python train.py --num_hidden_layers=8 --hidden_size=96 --num_attention_heads=2 --num_key_value_heads=2 --head_dim=64 --intermediate_size=384 --vocab_size=2048 --hidden_act="gelu" --norm="layernorm" --norm_place="pre" --norm_eps=1e-06 --positions="rope" --rope_theta=10000.0 --rope_fraction=0.25 --qk_norm=false --attn_scale=0.125 --bias="all" --tie_word_embeddings=false --parallel_block=true --init="orth" --init_std_qkv=0.0652 --init_std_o=0.0 --init_std_up=0.0652 --init_std_down=0.0 --optimizer="adamw" --learning_rate=0.0036 --beta1=0.9 --beta2=0.98 --weight_decay=0.0 --lr_head=0.00983 --max_grad_norm=1.0 --warmup_steps=501 --schedule="wsd" --decay_fraction=0.863 --decay_shape="linear" --final_lr_fraction=0.0 --batch_tokens=16384 --max_seq_len=512 --doc_mask=true --train_tokens=115700000 --max_steps=7062 --dataset="wikipedia_en"
Each number is 50 + 12 x the weight over its row's rms, rounded and kept within 0 to 99. Layers, rows and columns count from 0. The size before them is the row's rms in percent of the matrix's.

# layer 3 MLP up, 384x96, rms 0.223, rows 29-101, columns 0-95
104:69 48 30 42 58 60 69 45 46 66 45 43 56 44 51 69 56 60 57 53 45 71 61 40 53 52 54 38 57 50 56 45 50 39 40 51 54 49 30 52 60 51 65 35 51 27 34 57 28 60 52 54 51 51 38 62 28 45 52 61 47 35 61 33 48 39 58 31 42 57 43 42 63 43 81 33 67 40 52 51 48 33 39 49 45 61 33 45 62 44 60 84 58 85 55 46
083:57 50 54 62 40 58 59 53 63 62 43 52 56 26 36 57 90 39 53 55 56 34 52 64 38 56 37 60 70 38 48 60 54 71 58 47 44 32 85 40 70 49 37 31 35 63 36 54 49 40 55 52 67 50 44 53 60 53 39 56 41 55 25 45 48 64 49 76 38 44 37 35 40 42 41 48 56 60 58 48 39 40 52 40 56 54 52 63 36 36 41 41 65 51 34 42
125:66 64 19 60 43 48 45 57 50 53 45 47 58 44 39 62 40 42 60 51 39 62 56 25 44 50 66 54 67 54 27 70 67 51 45 31 54 57 38 66 71 59 66 59 43 34 31 49 39 42 47 51 40 44 56 49 34 41 43 62 41 29 47 34 49 48 56 25 56 45 55 76 62 60 70 51 52 36 56 64 52 51 37 66 46 57 49 45 53 28 58 64 51 57 29 72
107:65 38 53 32 46 59 42 41 42 48 23 39 58 48 40 71 67 37 50 67 52 56 52 37 44 41 51 68 73 25 31 63 53 50 61 44 67 38 38 52 71 44 62 45 56 55 57 52 66 46 32 60 65 68 38 58 50 46 36 68 37 35 34 41 46 61 53 64 42 37 47 78 57 40 58 59 35 57 35 47 53 45 64 73 47 56 46 62 58 49 49 54 44 62 27 54
094:60 61 44 50 48 51 58 56 52 67 43 43 37 48 52 53 74 46 53 49 38 51 78 52 43 51 40 42 60 69 46 49 71 56 37 31 61 54 52 53 70 40 37 69 38 38 42 41 65 49 33 46 45 53 62 55 66 36 40 46 40 56 48 60 40 51 22 62 40 54 32 31 30 56 51 66 49 49 49 70 45 50 56 51 50 52 29 85 52 37 43 72 68 72 41 39
086:51 85 48 59 29 60 62 58 42 51 54 48 32 69 50 36 57 69 55 58 38 56 56 38 57 61 39 53 47 63 43 58 29 70 37 67 41 50 50 34 43 25 43 41 32 62 51 33 47 65 39 59 46 72 62 52 49 41 30 40 36 58 48 44 45 39 35 52 49 53 49 33 42 52 72 63 62 44 66 62 44 52 28 36 56 67 77 47 53 52 51 45 55 46 44 34
106:59 35 54 35 58 45 32 27 46 60 54 38 43 50 60 76 79 50 46 53 46 49 46 33 53 42 76 81 58 42 48 60 56 48 51 38 77 30 69 37 42 29 49 40 53 64 61 62 59 36 45 58 53 55 54 55 67 56 49 48 43 46 41 50 49 69 51 66 31 49 44 60 46 51 55 51 42 44 27 40 54 49 65 60 41 47 62 76 78 51 51 48 37 52 38 36
093:68 37 31 39 52 48 50 42 51 39 48 55 67 39 28 54 59 48 46 49 49 66 71 45 52 66 47 59 50 34 46 60 56 14 62 47 70 41 50 53 51 64 58 51 28 48 54 49 51 46 52 43 46 77 58 38 67 70 69 47 35 35 44 36 26 61 40 47 35 43 65 61 42 35 43 45 66 63 35 59 49 43 42 34 63 55 51 50 42 27 55 59 54 78 40 46
084:39 47 74 35 43 57 37 43 27 68 41 49 78 57 40 68 32 56 49 39 57 54 55 26 29 51 46 38 39 57 38 55 70 46 56 38 74 58 55 76 56 37 44 41 49 64 72 51 37 41 39 51 66 46 12 43 57 64 54 45 34 46 43 46 42 54 39 58 49 64 67 34 51 54 59 27 49 37 42 39 43 54 47 48 53 52 57 53 59 54 67 44 48 52 53 58
089:50 55 36 45 55 60 79 51 37 64 35 53 78 56 24 60 40 42 65 41 54 68 69 17 47 70 70 54 55 62 41 64 67 34 48 45 56 57 54 61 48 26 43 41 35 39 46 37 36 48 56 58 57 63 35 44 54 60 57 51 49 51 52 62 47 49 43 56 42 43 47 52 36 53 53 47 53 28 54 53 34 41 66 73 66 55 57 49 61 33 56 70 65 54 37 51
085:43 44 46 59 32 63 46 58 44 54 53 43 52 38 35 55 50 83 43 46 54 75 60 25 55 43 39 54 69 70 77 52 42 17 48 61 65 36 54 54 61 49 66 60 44 49 36 35 48 44 50 49 62 56 50 53 40 58 49 48 47 54 59 50 32 51 59 51 21 36 37 53 34 52 62 56 62 52 22 43 42 75 73 45 43 54 47 58 65 44 45 48 51 47 32 42
111:67 70 58 49 41 53 67 57 54 53 45 55 57 28 52 43 50 49 33 52 63 61 48 34 52 55 47 43 44 39 47 55 37 59 22 59 41 52 70 37 74 33 72 35 39 35 41 54 63 51 44 53 38 45 67 69 48 40 49 53 33 45 37 24 49 45 64 44 65 73 41 46 38 57 67 51 66 50 42 49 42 60 43 37 53 54 75 72 69 30 53 36 43 57 42 64
098:67 48 37 31 54 43 55 49 45 50 42 45 67 35 39 69 43 51 66 38 42 54 55 54 34 48 68 39 48 61 48 66 63 60 26 39 52 42 61 64 54 51 50 32 54 52 53 51 50 45 51 62 30 69 65 70 34 56 40 54 49 37 46 20 38 59 44 40 57 33 56 51 55 60 59 46 47 40 45 81 64 35 42 57 59 40 67 33 50 30 56 73 49 60 35 77
101:60 36 39 49 28 55 55 59 50 57 23 39 64 48 47 52 44 52 62 67 19 67 67 47 63 50 43 66 58 72 46 58 52 28 39 61 52 47 62 51 58 43 69 56 43 58 33 61 41 50 23 35 49 51 45 76 47 74 40 52 29 61 63 28 32 43 30 57 57 60 53 56 45 45 63 41 44 49 47 44 64 42 36 46 63 59 58 39 59 57 44 57 49 40 45 66
115:48 70 52 61 45 61 61 47 52 46 35 41 47 49 51 43 53 61 64 21 56 61 51 31 32 48 42 55 71 54 54 52 37 50 28 30 47 49 50 65 75 52 55 28 54 61 60 52 46 48 52 58 68 58 57 55 29 38 34 65 29 50 43 51 54 45 25 56 55 44 28 32 46 16 67 55 62 41 64 59 18 53 53 56 57 54 52 55 44 39 56 45 55 45 60 45
093:54 56 39 42 33 49 45 51 33 55 61 24 47 31 59 55 63 48 74 40 48 57 59 45 45 49 56 34 53 66 38 53 79 72 14 52 61 51 62 58 61 59 58 32 54 44 67 41 38 37 28 42 45 62 60 60 55 70 49 64 34 37 34 38 37 43 59 47 45 57 31 55 63 45 57 43 46 48 43 51 28 59 49 41 61 62 62 66 65 55 46 35 52 48 44 35
105:53 77 37 47 50 70 56 23 28 51 46 32 48 39 45 41 37 67 49 63 40 49 60 57 28 59 63 55 48 39 64 70 41 74 53 50 40 55 58 53 63 31 56 35 62 55 38 34 57 55 41 71 54 37 43 47 46 55 48 64 45 42 37 47 44 49 47 67 57 22 39 33 46 41 70 43 53 38 49 46 56 45 47 52 56 54 54 27 41 47 53 51 56 76 31 74
097:64 55 43 54 54 41 80 40 66 61 38 51 44 69 71 53 58 56 36 44 49 64 57 51 34 65 42 57 46 65 63 50 23 58 43 36 51 58 64 45 80 49 58 53 35 49 40 44 57 53 52 53 61 37 43 61 55 47 56 59 64 35 45 52 29 40 28 32 49 38 23 56 42 36 65 18 59 49 38 36 49 71 58 55 37 51 72 54 49 59 54 48 61 60 47 42
111:64 58 25 42 55 52 45 52 46 46 39 57 63 43 36 40 40 63 75 39 28 46 45 57 39 56 46 67 59 34 51 62 74 39 73 46 74 20 62 52 41 67 59 49 38 61 58 47 36 48 27 49 55 50 54 44 50 55 62 69 59 29 60 59 33 56 50 45 56 37 52 52 58 42 48 43 46 45 34 43 44 61 55 61 49 40 41 38 58 39 78 52 71 63 35 31
102:54 71 50 23 45 63 62 52 39 57 33 41 39 41 41 50 66 40 56 68 47 52 49 53 31 53 49 59 55 64 53 45 41 53 40 43 53 34 28 57 62 48 71 43 36 67 53 45 37 73 15 44 64 40 52 50 25 37 41 41 51 38 38 45 43 36 28 57 43 72 43 22 68 47 71 47 56 50 54 55 60 58 60 53 54 63 60 50 46 60 62 62 64 46 40 45
070:56 53 45 24 45 62 64 40 47 52 34 41 56 55 41 54 48 55 44 53 35 49 66 40 44 80 52 51 54 46 63 59 55 47 36 35 46 44 65 50 45 31 48 40 31 57 37 56 17 55 37 51 51 50 48 42 66 61 65 54 45 39 38 43 39 66 51 53 30 32 66 45 24 59 55 46 61 18 61 50 44 53 46 84 59 39 53 60 41 54 75 63 59 46 58 39
101:55 40 40 36 61 44 71 29 54 77 43 27 53 33 59 38 42 46 48 27 42 50 55 50 30 52 64 55 46 61 68 62 62 42 34 43 48 62 64 50 67 27 39 46 53 37 34 82 55 60 58 65 50 59 47 52 50 57 24 62 43 51 33 53 51 65 45 55 56 53 32 53 33 66 45 45 46 30 34 57 46 45 50 56 53 28 60 68 48 38 48 60 54 55 48 64
064:56 63 43 33 62 68 48 35 64 65 41 48 66 66 56 55 53 70 60 39 47 49 58 53 38 68 65 38 48 72 68 76 55 48 54 41 51 55 57 58 44 50 49 31 32 44 25 55 42 46 49 55 58 56 28 53 55 82 42 51 33 42 44 46 44 60 27 50 34 58 47 33 33 23 67 34 67 50 53 57 28 48 54 53 61 43 54 67 54 43 61 47 44 46 42 53
102:68 35 60 36 55 67 72 27 52 50 39 66 73 55 44 72 65 39 57 69 40 63 58 53 54 47 61 52 73 40 43 55 54 24 69 55 64 37 49 47 73 35 35 48 47 57 52 43 35 53 24 53 54 47 23 56 64 55 55 55 26 65 40 39 49 55 56 46 24 48 46 41 41 38 47 48 48 56 45 42 58 36 64 45 48 55 47 74 58 43 54 53 56 46 38 60
085:64 48 53 37 58 42 55 53 68 47 43 44 52 41 62 61 50 51 46 56 50 63 44 29 54 44 54 42 41 78 51 45 31 43 58 33 55 65 64 62 63 64 64 52 49 42 51 51 60 38 49 56 59 58 56 64 54 55 47 54 11 61 67 26 64 62 02 48 50 39 43 37 33 31 56 41 53 58 51 66 33 44 44 43 56 54 32 66 49 35 52 37 47 55 46 52
105:51 57 14 68 38 47 73 35 50 48 57 32 37 53 40 35 51 48 53 28 55 52 62 50 48 65 47 44 51 69 54 61 64 59 63 53 61 56 68 51 59 50 63 59 41 68 40 54 42 23 48 48 33 44 34 51 54 48 56 72 30 37 46 45 59 52 60 38 67 26 47 44 47 62 67 44 62 43 58 60 42 42 37 67 45 30 47 53 70 43 60 46 69 60 28 45
094:48 48 34 44 47 69 65 59 30 51 61 61 61 44 29 58 57 61 41 50 50 78 66 54 52 48 56 57 62 61 30 53 64 59 31 34 56 13 43 49 61 32 58 38 35 45 37 34 40 44 23 64 60 50 30 56 65 62 54 28 57 59 41 57 53 48 52 53 36 53 40 38 29 38 61 43 67 47 55 43 58 67 58 50 30 55 52 46 66 55 47 58 51 61 45 49
109:57 52 44 45 26 66 53 59 37 45 53 56 43 41 37 62 65 51 65 43 53 55 67 37 55 64 51 41 52 27 40 71 68 60 41 32 51 42 56 62 54 56 53 35 48 38 56 57 41 23 56 76 42 46 42 78 67 54 16 32 31 52 50 44 52 50 49 44 57 48 29 53 65 29 52 50 48 50 64 35 40 36 61 55 54 51 31 58 69 55 47 60 53 55 27 50
113:55 62 53 49 28 62 49 54 56 47 40 37 41 61 34 36 66 46 67 36 50 54 49 36 51 54 40 74 55 62 50 55 47 28 41 48 42 32 72 39 71 53 35 40 37 48 59 51 54 55 57 48 34 75 35 63 54 39 61 42 45 43 71 19 40 60 61 59 58 39 55 68 47 31 79 34 46 43 52 36 46 59 58 59 61 39 38 58 49 65 67 56 58 49 45 34
085:65 53 42 25 57 51 55 17 37 40 37 60 45 45 60 67 37 33 71 52 35 70 56 58 59 66 69 44 50 42 41 59 68 36 50 38 44 53 59 63 38 52 28 33 74 63 62 63 50 26 48 71 37 52 41 60 65 48 45 42 49 66 53 65 45 67 49 42 58 42 50 52 49 46 31 40 38 40 45 59 46 40 39 63 67 34 52 36 56 38 57 50 49 49 39 62
088:59 50 28 57 23 62 42 56 60 27 45 50 46 35 37 40 51 60 35 58 33 70 51 51 59 48 40 72 58 58 38 53 47 45 48 55 68 28 64 24 57 43 41 43 42 63 59 39 58 70 36 59 36 48 38 59 48 40 45 52 43 40 55 48 59 57 47 58 44 48 76 60 32 54 67 43 56 50 23 68 39 64 45 52 88 55 61 41 49 51 48 52 51 68 44 46
110:70 58 19 35 44 52 68 40 59 63 46 36 68 51 24 30 71 45 69 23 34 49 41 54 26 54 51 54 46 56 57 55 52 51 33 64 53 42 69 63 47 44 56 46 39 35 43 72 46 59 48 42 57 47 33 58 59 65 56 38 56 58 52 41 43 31 59 68 41 53 55 54 50 36 69 34 55 50 49 42 31 67 39 63 39 40 61 36 50 48 60 65 44 58 45 38
098:82 40 35 34 51 61 53 28 27 59 25 50 58 53 33 42 52 41 69 58 33 59 58 50 53 56 73 71 69 53 39 58 57 24 46 29 61 40 38 55 74 47 43 53 41 49 49 72 48 60 51 53 35 69 32 64 40 38 63 64 59 39 59 29 56 44 54 34 45 55 41 45 59 58 40 38 50 46 42 56 58 39 62 55 72 40 58 45 50 47 50 47 56 50 56 46
111:40 57 30 57 40 75 60 26 36 44 55 44 74 55 53 63 40 60 37 47 53 70 63 44 52 58 55 41 52 49 31 63 50 41 56 36 72 50 29 59 59 17 49 55 43 47 27 53 43 38 53 61 33 46 36 52 57 36 58 41 38 46 67 55 46 48 64 45 52 54 66 31 59 55 44 39 72 65 50 39 36 43 34 61 63 48 64 55 61 42 68 50 57 68 32 51
071:65 79 53 37 45 72 36 44 43 43 44 50 58 51 39 48 32 59 59 30 29 43 57 39 49 64 44 37 60 65 60 75 40 60 53 31 48 44 62 60 63 31 47 48 51 52 39 66 45 52 29 49 63 48 42 74 64 47 25 32 29 55 53 33 50 51 22 51 36 37 48 46 40 43 67 52 51 52 62 62 43 65 66 38 70 56 50 44 42 60 49 52 49 51 34 52
094:34 47 45 22 40 81 54 31 50 54 49 57 45 55 58 52 60 58 34 53 38 76 68 64 45 55 59 45 52 57 47 53 61 39 36 44 37 21 63 31 56 42 51 23 35 53 36 58 40 38 48 49 57 51 33 45 75 62 59 46 51 48 49 39 65 49 37 66 32 57 51 26 63 74 54 48 51 63 44 55 65 61 67 54 75 48 42 41 47 41 50 50 53 49 42 58
098:57 69 40 35 55 36 52 37 58 67 51 48 34 41 17 55 60 50 57 46 49 41 45 30 59 47 53 52 67 49 49 62 64 58 82 42 62 26 40 41 23 57 37 57 38 54 36 36 54 39 44 49 59 49 32 34 82 42 69 42 29 64 42 55 27 63 45 57 57 38 47 45 29 36 69 56 54 56 42 61 47 59 52 47 59 53 52 52 53 47 50 52 52 38 45 38
100:35 75 66 48 39 52 73 37 51 49 50 43 31 41 64 34 43 50 39 43 56 63 52 33 41 68 40 56 71 45 57 58 56 46 54 52 53 56 60 27 48 55 37 50 49 41 38 45 59 54 47 42 55 37 39 56 54 31 50 35 64 39 49 43 20 50 26 33 46 64 22 44 39 46 60 37 69 47 38 45 32 51 36 60 58 63 53 61 68 73 61 43 69 38 46 39
095:78 67 36 49 54 58 61 53 48 70 40 53 45 60 41 36 71 45 25 49 36 36 62 20 35 62 53 38 61 51 50 62 61 51 44 50 74 38 48 49 35 52 45 60 35 45 45 70 42 54 45 77 45 50 41 35 60 39 49 34 59 45 53 45 34 62 47 74 50 49 39 60 32 44 46 15 45 49 39 59 51 54 56 48 46 59 51 74 45 68 57 45 52 39 41 53
104:53 54 17 47 29 71 44 57 50 44 41 28 48 50 41 54 47 48 52 57 37 53 58 66 52 53 55 46 50 50 41 48 25 59 54 39 52 41 44 47 66 47 56 57 31 56 72 31 33 48 27 78 46 59 41 52 48 41 60 42 36 54 43 50 44 46 68 43 53 47 29 20 59 37 76 52 81 37 57 64 43 65 52 46 59 32 48 63 53 40 57 54 61 64 49 47
105:47 51 24 44 29 46 65 46 52 48 45 48 55 57 63 46 47 45 66 50 33 67 48 60 64 53 61 44 72 49 45 60 65 19 56 44 51 38 66 55 46 55 71 53 52 37 57 43 28 29 24 60 29 51 69 43 54 41 58 55 54 39 59 53 52 42 63 77 46 42 41 56 54 44 66 50 52 48 56 53 30 40 64 52 62 19 45 67 61 47 54 48 47 76 37 43
115:47 47 45 48 46 72 48 42 40 53 41 55 36 48 34 73 63 50 57 63 49 51 58 66 52 53 44 56 61 58 69 56 44 42 38 46 60 50 31 31 44 53 45 58 44 65 40 37 37 64 36 51 74 64 37 48 42 49 69 49 48 34 15 39 50 44 39 78 41 44 55 64 67 49 51 30 67 49 35 47 44 68 71 51 65 57 61 36 44 44 58 60 67 73 32 49
102:59 49 29 49 44 70 60 42 54 52 51 46 41 43 24 36 63 53 63 12 38 75 44 33 46 54 55 40 46 76 48 57 38 51 31 44 55 68 48 40 56 51 57 53 44 49 45 51 57 57 47 71 52 68 53 63 58 49 66 62 44 58 51 46 47 40 57 55 51 46 48 44 42 22 72 57 78 54 48 67 38 75 44 45 62 39 57 40 38 33 55 42 36 53 50 30
103:68 72 20 47 37 44 53 49 45 43 52 34 35 59 39 46 55 48 47 55 16 62 50 66 39 51 61 63 67 58 46 56 29 49 41 44 35 39 60 42 51 49 28 55 47 55 55 52 49 72 44 66 69 48 42 68 66 48 52 27 53 42 59 58 65 52 42 68 30 28 43 44 35 44 57 47 55 55 44 71 39 44 70 56 65 45 48 39 46 49 53 56 51 81 42 57
107:70 62 37 44 36 45 65 44 34 58 45 38 74 62 60 47 58 52 75 59 36 51 63 48 60 59 64 53 43 46 40 60 52 47 45 46 35 63 50 68 58 20 50 53 38 50 52 60 44 31 50 70 38 78 41 68 52 50 36 43 08 40 58 49 52 43 60 40 60 54 55 37 62 40 65 50 39 38 66 49 48 38 41 62 64 24 53 48 46 57 59 57 44 41 46 55
105:55 57 23 47 36 69 39 40 46 55 40 52 69 55 45 70 33 46 49 62 25 67 55 43 36 59 49 61 61 75 49 53 68 57 65 45 61 61 46 54 61 29 39 73 46 65 28 45 46 53 46 63 55 37 29 68 56 48 25 56 42 29 53 49 66 47 48 39 43 41 41 57 39 60 54 41 45 41 59 64 54 40 80 49 58 61 54 38 49 41 53 48 54 65 38 62
098:54 47 52 48 62 35 44 53 43 72 33 35 47 45 62 51 50 55 66 28 61 43 64 26 45 50 56 47 38 38 61 59 70 31 32 38 53 33 56 58 71 59 80 22 50 29 64 70 47 45 47 52 57 75 69 40 33 57 37 47 56 41 41 28 26 57 55 48 47 45 42 52 60 53 69 41 66 51 48 46 60 53 58 48 52 44 66 53 62 40 45 40 57 53 43 54
106:40 58 60 32 23 52 59 49 39 56 58 47 65 45 59 44 65 45 64 38 57 66 70 53 56 56 60 51 44 48 41 60 51 36 36 44 46 51 59 59 71 11 56 53 39 49 40 62 48 25 56 52 41 57 35 61 57 46 54 35 39 35 41 45 66 51 51 55 62 56 56 51 54 42 50 48 50 46 41 33 57 35 70 66 57 34 49 66 43 30 69 42 51 90 32 42
089:53 62 48 55 32 46 53 52 67 32 46 61 65 30 37 35 52 48 49 28 49 63 49 53 59 56 70 42 50 45 54 52 89 34 44 59 59 47 76 51 56 51 45 48 57 39 33 48 47 23 55 49 48 45 51 59 40 71 50 56 51 27 67 51 42 70 70 52 52 56 47 68 34 45 45 36 57 48 42 51 36 55 48 81 59 35 67 48 59 58 55 62 46 70 44 30
083:54 51 44 51 37 38 62 36 29 78 49 39 62 50 57 74 51 44 58 35 54 37 59 50 52 60 58 48 44 63 61 58 53 53 52 47 39 38 56 62 34 42 71 57 43 51 55 42 48 34 39 57 57 39 57 78 68 62 20 08 58 66 53 47 42 38 53 36 55 41 34 42 61 63 49 52 54 50 62 40 54 42 68 45 57 55 55 59 64 55 38 41 67 46 26 60
085:69 78 51 50 38 44 35 45 52 59 44 38 58 40 61 48 51 37 41 49 55 48 55 26 47 61 49 56 63 56 40 64 51 33 55 37 55 52 38 59 42 40 52 74 29 47 64 59 56 59 34 58 57 68 57 68 54 48 52 42 29 52 51 52 41 51 17 69 47 36 37 30 29 38 75 56 56 53 52 66 30 42 40 54 50 66 45 72 52 44 56 51 63 67 33 36
104:49 51 41 43 44 49 43 50 46 63 40 45 47 41 79 55 65 56 62 40 62 42 54 44 58 55 54 59 55 45 41 52 31 36 31 55 48 51 51 51 57 61 73 27 53 39 71 44 29 50 38 56 66 54 51 61 42 45 30 57 49 60 48 64 37 59 53 53 67 49 17 55 54 04 61 38 55 41 51 28 35 65 53 63 56 28 50 44 69 57 57 35 44 57 45 50
106:50 78 45 36 16 34 60 65 64 53 41 38 63 54 38 60 34 31 50 55 32 53 62 64 44 59 59 49 51 48 49 56 34 51 52 39 42 55 49 70 55 42 81 54 30 41 63 29 40 37 40 49 56 67 62 51 47 41 51 55 27 58 60 35 48 56 49 43 67 43 53 44 72 47 73 46 73 45 60 50 47 58 54 62 53 47 36 54 70 62 64 48 44 46 35 52
100:62 50 53 54 56 44 57 45 50 39 36 39 56 49 55 56 68 49 62 40 39 56 50 64 56 49 68 45 41 47 61 55 36 50 19 29 54 41 71 66 54 54 78 46 60 50 45 48 49 43 51 41 53 70 49 55 45 73 33 38 35 35 39 65 67 44 45 58 53 26 32 42 40 47 50 41 44 47 62 46 50 53 63 59 35 46 84 53 47 20 64 69 49 64 43 73
092:59 67 52 34 46 51 67 35 45 53 32 32 60 41 48 80 56 35 38 51 48 70 43 48 37 59 74 62 60 51 42 56 35 58 45 32 36 43 53 47 48 38 54 48 45 62 44 37 50 51 45 52 42 57 52 59 36 71 48 39 56 25 45 60 56 63 40 48 29 44 53 44 36 49 49 42 58 36 51 60 26 67 44 93 48 42 69 51 55 28 64 41 48 47 40 51
095:62 55 58 43 36 53 53 50 53 38 59 62 45 46 61 57 52 38 53 49 52 34 48 44 56 51 39 70 57 34 67 56 33 56 15 26 55 32 78 51 69 36 35 30 42 52 63 64 44 53 57 62 66 55 48 57 70 38 29 27 41 63 42 55 29 79 60 41 59 47 49 69 49 39 50 40 45 53 55 41 38 44 64 42 53 41 63 66 53 56 46 61 56 53 41 67
088:73 52 53 53 38 40 58 55 62 51 26 42 49 42 42 59 44 63 36 62 19 43 53 31 43 46 57 57 51 55 74 49 42 66 53 47 39 44 48 38 54 64 46 53 41 29 69 48 44 62 45 51 62 53 59 67 38 62 29 51 52 54 53 51 39 86 56 47 34 57 47 44 57 42 82 44 55 49 63 57 45 84 70 38 49 44 45 55 55 43 46 22 52 59 49 56
099:57 59 56 32 55 36 52 38 50 48 59 41 39 47 61 59 55 52 41 58 45 59 49 31 60 54 62 67 40 62 45 61 30 44 60 53 46 26 66 40 32 23 42 52 44 58 45 54 56 36 37 64 46 45 58 64 64 87 56 26 42 37 45 48 48 61 33 48 46 53 59 46 16 28 42 55 50 47 46 46 54 53 37 69 76 66 52 69 53 57 48 49 54 71 48 48
112:72 60 43 37 57 44 53 49 54 58 54 52 28 45 31 59 61 56 68 53 26 44 46 41 41 54 64 75 50 25 47 62 49 54 64 48 42 61 73 60 37 29 29 59 53 71 48 54 44 48 57 75 62 51 46 41 71 51 29 36 55 54 15 50 35 53 46 50 41 39 48 59 50 38 51 35 58 41 54 41 45 44 56 56 52 26 59 58 69 33 67 60 51 49 44 52
091:50 55 51 58 63 68 65 37 36 63 34 49 57 47 45 72 34 52 48 58 45 36 61 45 29 44 47 67 69 41 67 51 61 63 55 45 56 46 31 66 63 36 37 31 52 51 56 37 35 63 41 50 76 39 36 43 53 64 25 43 40 45 64 53 33 70 51 69 49 52 39 45 67 59 37 46 51 38 31 54 51 51 73 61 43 56 68 34 59 41 52 51 68 53 42 72
089:64 48 18 51 51 31 53 44 62 56 49 34 50 73 35 46 52 52 66 60 48 65 65 39 40 47 51 44 81 44 48 50 50 19 52 32 61 47 52 38 51 53 55 40 60 36 69 53 54 31 53 68 45 38 62 42 53 38 43 37 48 68 67 34 35 53 44 50 31 40 44 44 51 49 50 50 62 47 63 55 43 40 50 56 44 47 44 78 60 34 50 49 68 86 48 55
079:50 55 64 43 24 70 58 44 49 60 38 51 62 50 43 73 51 60 34 51 62 52 45 31 30 58 55 54 57 59 73 61 42 43 55 39 41 62 50 37 70 40 74 44 46 40 56 62 41 57 54 49 63 51 55 47 44 58 46 49 46 23 35 39 27 61 44 38 35 34 47 48 46 40 70 33 87 26 48 49 25 54 48 63 53 57 58 59 65 44 59 44 52 59 46 44
105:42 47 48 41 56 56 75 47 54 37 41 58 77 57 26 38 71 69 69 38 41 64 48 40 32 49 51 49 71 42 47 60 40 38 32 55 67 26 45 36 43 52 45 11 63 68 48 60 40 52 45 50 51 62 32 53 51 69 46 45 28 55 37 59 56 62 49 61 55 34 51 34 48 48 63 61 42 39 38 49 46 37 47 66 70 54 46 49 57 51 58 42 60 36 42 41
105:66 72 31 53 44 55 51 55 26 46 43 30 46 27 38 66 61 44 53 29 32 43 59 55 57 58 60 45 39 69 51 69 71 46 41 29 52 50 56 67 44 54 45 57 44 52 50 50 45 44 32 82 42 61 50 36 38 72 33 64 46 46 63 52 49 48 46 56 57 24 36 37 66 52 45 41 57 32 59 58 49 69 45 61 53 48 42 34 66 52 51 52 60 64 30 49
118:47 49 35 58 50 49 51 42 44 55 53 38 66 53 47 46 47 40 50 48 31 52 76 54 43 63 71 54 38 57 61 71 55 37 30 49 57 46 67 48 53 54 51 76 26 54 34 37 47 45 53 57 41 45 29 51 58 46 45 24 27 49 50 35 51 48 56 54 64 24 40 72 49 48 71 40 65 41 46 45 62 56 54 49 69 40 26 55 49 35 71 44 52 77 37 62
095:64 65 41 28 67 36 69 35 47 43 54 48 41 46 50 69 51 61 57 51 46 39 50 35 31 51 45 29 50 50 55 62 38 75 39 42 51 55 47 62 52 55 49 46 56 46 65 38 44 61 26 58 66 56 66 75 81 53 42 32 46 60 28 48 66 88 42 45 35 49 45 37 49 48 47 51 42 41 55 56 46 54 44 38 50 45 60 57 45 32 60 36 50 47 51 75
103:63 62 51 50 44 63 59 58 41 60 37 30 42 44 30 48 55 69 59 60 27 58 66 35 25 54 51 58 77 49 29 60 61 36 53 51 74 49 35 43 86 47 37 61 55 53 56 50 59 49 29 53 50 59 57 42 46 37 44 42 50 41 49 56 26 47 44 58 43 53 43 59 39 44 64 63 40 46 34 69 53 57 73 57 48 55 50 59 54 52 43 63 76 58 32 45
106:58 68 23 56 48 43 44 49 28 50 29 42 61 31 55 31 40 62 42 26 40 55 56 40 53 51 65 50 48 49 60 53 54 43 41 41 50 69 42 58 68 47 60 63 27 35 47 62 60 57 44 63 52 46 41 33 83 32 62 47 37 60 56 33 46 76 52 74 56 45 59 52 31 56 53 47 64 41 31 68 49 70 47 53 53 42 41 47 44 39 53 41 44 68 54 63
086:73 49 39 62 39 67 54 59 43 65 36 47 63 57 21 55 50 79 62 52 40 44 60 48 40 48 44 69 55 55 60 55 50 24 56 56 54 50 48 64 62 26 54 57 54 40 38 48 51 69 36 50 82 48 60 48 47 61 46 53 32 67 52 51 52 44 31 68 33 40 57 54 47 45 60 56 56 44 30 37 64 59 64 41 39 64 49 41 52 56 39 36 45 73 28 35
071:60 78 45 46 34 58 59 62 23 40 51 32 62 60 66 54 54 63 35 48 44 50 53 30 59 76 48 42 51 60 50 65 58 52 54 43 41 73 70 56 62 55 48 55 27 59 49 50 21 39 35 58 41 47 45 73 65 70 42 56 37 55 44 53 30 67 53 38 31 41 47 51 45 37 47 47 60 29 49 33 38 58 43 54 57 40 43 66 53 43 58 37 62 58 35 47
101:56 54 46 27 59 66 65 52 45 35 38 40 56 56 49 41 49 46 36 58 28 46 54 44 39 58 56 37 52 53 81 58 56 58 56 50 50 48 60 41 50 58 45 42 38 41 48 49 33 43 35 47 52 45 69 42 85 45 63 28 66 48 49 25 15 52 47 56 57 48 63 47 39 57 68 45 52 38 67 60 57 55 42 48 50 48 39 43 70 59 66 67 66 35 44 77
099:45 62 26 60 43 80 58 51 47 39 53 45 46 55 31 64 43 51 63 52 52 60 58 58 56 65 60 46 40 34 43 83 59 48 37 39 68 53 53 51 45 47 53 23 47 56 45 39 46 28 47 63 61 42 48 60 62 50 53 40 42 62 69 51 42 52 52 80 48 43 23 47 47 39 62 54 38 44 62 51 51 65 36 55 66 42 35 47 60 35 53 51 29 58 17 58
099:48 39 52 46 44 53 56 53 50 67 52 49 66 40 63 50 38 35 60 45 29 57 53 37 37 51 60 47 61 56 47 43 65 38 41 39 67 45 53 51 47 67 56 46 58 60 52 45 34 26 27 52 65 59 57 77 57 63 46 23 69 42 47 38 42 33 37 61 29 49 38 36 63 49 53 46 56 60 41 85 24 58 63 53 65 36 51 51 59 46 52 46 55 46 44 84